config.yaml
qk_norm: false
tie_embeddings: false
init: "normal"
init_std_qkv: 0.0433
beta1: 0.95
weight_decay: 0.099
Each number is 128 + 24 x the weight over the matrix's rms, rounded and kept within 0 to 255. Layers, rows and columns count from 0. Numbers have three digits each.

# layer 5 attention value, 256x256, rms 0.124, rows 36-63, columns 0-63
117102127116120118131154150107134162119145127103143131103137138126109129133145113138169156111135160110090111145121165145114113128123124141165125158125153139126159126147093124114103158125122127
108107116111173093089126118120115148141124122152122088113134132110140158125146106164116149130113112137119171129084135116103151117158120093120112113162105121136103122140147135120083112148114125
114115134151165117092108102120143110124157118129125152111150114116121130092117138153121109202135122142153117152141126122095124116104170134117145109097142140160139134122167123086132137106110155
100102159148123148083109135132161101117142134116119132139079128162152109111150132094108097132129140139120154135150097119123128118139085122113136128179112142103148130112140152123118151125129137
154132135105111119134127140147166154147130172130118110133073112103142140121146122098090121090141092169083121151143103122123146165099079122126108139121108080119150110127107153162196165145133137
112124147124121115129140158116158180137106095106106117110162162116130115109147142096162124065129131135112165129135080114096111163125175128132154139114115109139158107109140146117139125163152137
111170129092120129130177135086144119174137113166100154133194136131093128143115108149131110090155130150124152132116107141117179136173125148176101120132071112140145170119125122142154109107096155
154136146113102112145105131144106120155127130145105162128113109096112104144133125130114163087146141118105134148094135153152128130187055125129137137140149085127128145125125162089153115136124089
112120130112102133116114111132140145153126168132149135096118150125129131106075146116150164128064100151094156119136161144107096124115099120143099135166159120134127116135121132126137119090165123
115159072086106150126112108147113140131136130129106130126174173117145163128124188137115131125133105146092156127128150176121129147165125113122115142153149095118120114122110132114115103170104134
138090152105108120123132129114137142143146119136161134132152165166100117147131105086134112139132147106131090126108089153153157156137045093108149129124122152129107131162136143144097110102146137
143117126116128088159155098138135135104119124146092124190118130124140108116142133113130112121134129136120143136143111093139157141167160133146116161145120119137154152093117123167110083133130134
160134140142102143131113133128128159099123136099169148126054103155130109141119103091128132135126110153159112116118132136137117117127147119113125113091130116123123143148098117114123151098135110
129153184123089140165100118134132124095155176109117109117128109112124165126130115159134129129158092132134115179123117140142148094119104169121101122145114118149141115138149135150140151140140119
117160125135135166113120140138136127107094091125113160159121138145135100131162134159098096141120132124121148120112116144118104102102130147101123131098112114126148140124118116133181134163119088
152088084116141101099162109110101105129147125134137141066119154121129164169113121134117188152117133116102127104155153129122126129132118122111141109121192145111092126116148133150160094131142111
121177131111103138121096123106157128153086115125128114167086099118146094106142195140161119158119126144135155154104144123118138139142136131141119163122155127133145113139115113108121110137122143
179159144160108143152110110155099140124128153137134104111071145155130102144152110111145110120126102140131114129155105079119153144121128128157159141148162141168119162126128143116159184143137109
118116118138153123148110102127144135146125110134169139146168142123107121105110091144156113118066119115154156116136121135113152160139163176133098156132063156172139128157106102122080105135121176
124110133135131125131104123088122167145132117120135104095141138107116122152171132160088125159111113137120162144132128104145114138134112137111149130118154120139128120088170136113137103174095141
102083092127160119152157133139136129131129134141123115109140134122144150130154113087096101106150113106118158160129145099160159160112157133152133143130098142147168137142105158145137094152151115
136114112142142147107165151120174105133099101113157154143138117115161149106118111130154130172154175165154109105122152075114102099131138117122127172134110131109148148147092126135153141150138105
101109088141137117093148124143145113115172096139120115173104171150117113114124109154132092127069089124116123134121108163116126130124105138107115165131130080164163144139169157105078098098123147
106177114136091117126119141153139115137145146159106176124155111119119141127135151073121082136108102128146126128121161134152152133141101077136111157122135124172117117168106107105128105117098142
123108119089117128140105173089117106159132162121124149175137141117103103120128132153145152168107128150133144175115149154107139129094112098158138167131157115155144131116135137126102124106158152
144166168120096112132092149148141104127131156147093168165163093131105149123126152117137159167102131132125132126117124121134171123117159134143074131121155126158124125148145166107142132132147142
108110131157143081111139152139124115141091143100129114086136106143107132153109135156126179165126106169135102094140155117153143110087120173135099096118119171146127089164145158113140094078134122
123135122165125115107160141154139114103134134168135130119101143101139162097134135106115117143110139133149112097119134098119117107151118127142119125136161092110126160150077126109140145131131106
# layer 5 attention output (transposed), 256x256, rms 0.114, rows 36-63, columns 0-63
155157115134116110161148124135150157114127133116171081140123080110120103127137098094101178123137129100158115119120099088111106119054157127100116072135096151144136140122107108126097131094067118
076154107126140098122135137151110115127154110191132104145132151109174109105103131102115126115115114106118137118127152141133149149170139130123140106131159126110105142126137142185141123141107120
149132127118125130108157129156117149141117149159128132120116114098191140127195144150166102124127129100157101111129175113096136151118141149122112102136124186092151157115131067165150154175116114
155107099125126135188113114123135113116151114136132152112108145137162097127146159142134135121144129133090111068108165171131142128136119124124113160108118136098134105155097156159149166105150152
162162095156138090121144149113147141127118137090140115144141121140108109124133123150144126110146124096161164161154130210118128149118115089092122144143110124126139149144127118157127129108133159
110126096150095154107165147121118126125123089103100149139147118103125148115145142135097135103109127150121110147128124119110115147156147149147108138105110111158110110137150131107167161160134140
115140154122125135147144136109117171131112146135142154136110167133125151131106154097127109165120126143142157131143097150126174088120105123129083106148171061162105115088159120101143106155142128
122103099085180094112112068101152135144115145132170128121084124117118134113130141115167163113135130118085155156158106138101143177139155107133130107114127144097105135117117098115108088129097163
136120106101137109116147156114134120100120140095155103105085123147122128091171089136126121160095120122128134105121135122109104159144108134166125145150133160118104116129109149093133148131133149
126125155105133166136117111074161137153138147169117107146111118117088128124142134136129143105131160114147159121105145129131142161190138157114165150175118193143123130138177121076095127102118136
132117145156128136108158143126159110142126158129142100098113149127117107114100081130096147123091086131101121128125132123146131114131113121112116106106127088093126147111129107176125131108123093
136134066122109138136120126123175125163133095131116147105123170129106148164143138122108139161153130142150124109140150119097158159148114117181137122132116097134145102152133159148160089161101167
158151130105097135134101130147150092099115159145130162132106113146168138103120126115120127134157117122099169140100097126145094103092107113118113143142143155100151172150150138130146133158082138
131152174133121112130150130103149155107117136142094079121135116130106106112140117114147103174165127148098088167146147149144148153165158160121105102133124041120135119137114129165126132141116137
128133110154171109136078123136095163133118105137121117151156138141121117129130113087137113090145107117119140138124110147146132126121143135124166115077136171092096127125098150079140129123136093
163135132149123125125110156137090150164110152138176125158106118158108095100131095085138090125111112147103158045132139121138114138119103121128095135130073160137167114087140144107139133069126134
134162127145137138145088094131092122161108112113122072165142102095103121126131167132113130124132137125137151093116128134122106119169176161127139122065117126131165106118100145115139110195200133
108118114104054178128129121087117072085132123111107133113153100105108133130171132147112153142137106087128129099145114117149139121117113135150103137173096090092142146129168103111130094099125137
144111163168163138104127103086133122140115123143134156115131132129119114131123164104155149145109142152165112101079171086161105103142090100180096132149181163144167112152191149156112125131140153
098101106108172121143172123144118079162132139149172114081139095143135121150112117094149119103143124111112105114161134142114125176131134142108129113129115135135136159138110098130100121138156119
121126094181126115143135115117124106104109156154093131105143136076127135109121089113112140087124136136146117137114109145104135129148106157107121128095144073149145125095087135110146163153110127
124122122119129141078145098105151101091104079114106151144067118126138088161116123141131132128165160188106130129127120075107100148119124159161106158079144153111115146122143108143127137159114137
119145146168150132155147122114136105166164130126126118131082141111117115142153118181082101182131100124170083123156093152060120105104126103137146114153158103130134115092123136091147131119114155
134107121112156150126150148140128131178122111127116127121110098149127128148156124134115128143140141099089143116100163142107158078121121132137143112109136134131116131135165142178170134141109099
114147142145150126139166120142167199154123118133080135127121091136108110107186116116086141153151120093115108113101125141140109128116132105170124087132159130125167119109122158119151115125097146
155133144141100091125123116110158116126146187140100128121074074147148098099098142152093112125130122104100163124150172116101129100126118104126128114181148108127150131103096191087150103150152118
129129119150121131142149125172099131137135124154111106145109123136110120109077156152108133150097129155145150123150091118118115122140048125089134112129142103119154160156165124132121137150127104
117119112128096165138130112137112111087110111096151140078122107075140132095112126137090110127111126175102165124109146128126138141096146155121086144136120130095124120135122167128105112156154150
# layer 5 attention query, 256x256, rms 0.123, rows 64-85, columns 0-63
177147121150157099153130138140132153102172101081106141141152153152096155111059104148162171162176128130105133140182114143112162095149159161121160137149148127108104144181108121134150122099154154
109127122115121132125127139147126158143182184138128133126120149133143129106149115136127151137094179133117143134124100095135130072164126143135134100131149144069182150147120176180112087168175158
081108129091122137097139135108122132139127136154115130119129128131142138129149145112069108112142120127124111118105119124128126160154110128141103097125128134148168131071138123155113152136119127
162131122156129152202140103117122124119093094117117116111163127168119145145132109137111105170125105161151109110168137084123085168102137101137102118134129141208122114099151135153109155136066124
122107149112086126136144147106121093131123131128103123147124113133129141151107123155088121136137115122134114161135137112123155145151091117122106118149136101133147149083143117141156149139137118
112149117118166145153130115099124117125120109107143118107126131133113157139135098132081144170122108139174087085156152090127104133111162106141143101136129152212138137135151125166114129107111131
109120121129126128131124124131142139139113108105124106123113139135136124107118115138111148142126121145132117155114132105131171139117144134108121100145131124121144143095155129141146163107120131
114119125121133130139139127117148123119111103101098098119138125128137131118115108143075127154155107148158104120152155090134105146140136117123130113127152126170130139113153142175133143128146136
110141168122106127176120132117124115129128120107095099143145117144110141134115105170100120155140092148150134143147141108127144122133139118106118114122134119161147141117116128185126153131143129
159138152138135130107102127127115144142136145142165132097137121118124110138174138095121176174118147096158133126109143129128126144122127139121112120138165167116131139170124112120124127131130109
169131129145169119123141119105106140129131163151137156131142132125153132140146134070124126100103171134107136109109142169142113162137145148138158155132172183096099113136100113095105131128110128
129135110144147126139165141105096152123120120138102120153129090101121120115135115137155092131137157210129133135145137122151132127141106134131104126087123085148110134081144141104147084123135149
149103138136123144143139126145110113163158100142126119117131080123141080128113122127138126196130125087155138107107159152103131132183120185089105134124144101119106152128146147127135184125125121
129129133132113173118089091126159146133099125143169157092152158145122141084110145110085164136132095111127124128111124130127165126129106156141114143132128112132127110127161130105116126085111100
107090091150134122131146105124130113165151098143100150090099145136131109109114137154127116122112108112139116134109112090153117122080115111176107134162123129105134146122151130123125163103147130
118138122120119142157138147104137112118120109112108122122125147112128136155115127150102111145131113137128130151160128108110144120115114111123130095122103086152139124129145133142139167102147096
140120116128194108118143100143084136163134145135126136141078111143116107110122111137148147125127159134105107116118124154137092109122149122125131156138124146092142108117118113104128134179134125
123132117104110120149133141133129105133136084118121144127121151119131119119109128110126121101153107132134102129145095159123138124143090126095151132125144105155155143159116133128127132117169151
089135116132147149105161157123099105124127134130131155135145129152133148109124173092091145170131109120094099199104169124123155114100154131111137103160138097122138113130107153041132125132138142
118123137126110129141144142111165101145098095128137151142154118125150146159127117161077104135154109114117140142140163137133140126132127108092129136130132109093123117104118152157136113134136077
149137135099102115142107164159146130107072133079113134123097127108112151124114116133144064144115142183135157141137131113138146137076090141144115130110113118109080131094118160106143059112172142
128129166178111122109141131122125110140115157113124119140131110123180122121169116124150070122106140121105147144111072161136114094063126116104138155099140111095128084108122127149153101103136157
# layer 5 attention key, 256x256, rms 0.12, rows 64-85, columns 0-63
146113144115136150083139121138152118114104114135129080123112103124170164136129136148091109101103080103149119159132156153160159163101121095108109072148156145141085164135101131129132126096114082
088131105096169125176150130114109184098119115054149091174126058087120172093141099111097173168128093126089111177158145087112137110169103140090138140118147133170118107120157114125101062077167150
154139142113131117109080123138111085129152092123110176124129131151097121140146115107145081177127144177137173144095112148145099103109201116139130136127085132066122104151115109146154136163123152
121130094110130157087117113133162108154108164134119132106121147147136119139113173137133142107137130138132159124122118164120151144115103098115111111153139111089106115131101134124160151126106155
131157118144094106137175140145122106115116088134126143138136165157162124162108205136174123094121120171116172117143111152110136152144127042091099130111133085118118100098090115137131181160134157
126117118130110133116125127123157121124095141117132116134133144143138123122128175133169114137145130099109141137133119146095131130114088108115125117127140126138111122118099140118123123136120150
108159138172105126142158102131108103150136132134125184137151181181163141166144198124150112155143140156133156077118070146166125139087158061129135127148101071135105109103079107110125150167088162
129117124137119123108115120118133126137123129127132126130122132131148117120123131123147132131150131134130138127133127134113143131107106141094120136129167122133105143119111117116116142132105151
153100122135111128110099125122132103106136133130134127137133137117130109139110141125162136105147125110134129109137134135102139137123095133112116143123145115140122132111110116113138153149132153
129122117131184133129117161088138148127132148091130138144116111118114158131117138136088108168093122116091137141132127149165106086088106095178142091107148142160110179121169120136109051106100075
090135149124136134164136164129128135131118104121090099149138124155121152148153103151094121146107142114131151136104143141148119129106134150144125109133126142106122123142143107131147112111128122
143126078105107110082153129146126152142130099146145113113124091155148111087129108147099178087128107163171145124113161103098171161167122156126171126141140125142140128146146139115123154111129162
113097104108117085136151146140146115131146116118087134186137154145108103138149177150096090151124162090061152144100146178163115147086100090155146098150142142128099154136166169129121104173134152
100161154137155155141107102100132116130114151120125111143121133166137141160130156088116094120150162117097172125112081130162123113075133119148125083147127164102123125123167143152148113117099149
151145147115095163154100115138133127113143116141129138107109128141115102158114116151152119120140148194108159171184128125146107124103155133156107154154150136078085110161099146137133115161161150
137140110138121127111103093119123122123102131123151145107107146103134114129119118116151112099138134127116140136144101133109133145114108135118124130124154130123117105101138123107135150146137145
122132134128127117138153163136128156127133137132127119124133116146127119122123113123133132146123125135146119120118174104142148133149120154118146142126130141130148114142123151145137128107146109
136120098143076138155118103072130076132162108135140147119138160137155126138062135102097087096130128128145104161130119106089110115171106136083110140114092111114103073099112130121106160114163139
106080080121082136143095088118091105228154097175102136125136126103133150168122088120114110125196112134116110070153130134139099128171162148160121082143085086126133048069139119106117152113137096
129118128127103133133114117131122112125133112092122123132123133106141107151116144117143112112154140128131109136144130114132128147129134129127119125108123150116119121094145118137123139141127146
151133118146173109090166181148140108104133167147164127178132115116145137115133105153135129117148102111117127128149149137067141152198106154073141114122112133170135122122097108137092117110154091
191155123133100118121124156153135150121113119175107082142145096146168129171164075129150132094211155136144095078102155096126138147146168153141124148126110157126165166151157097135124161138134091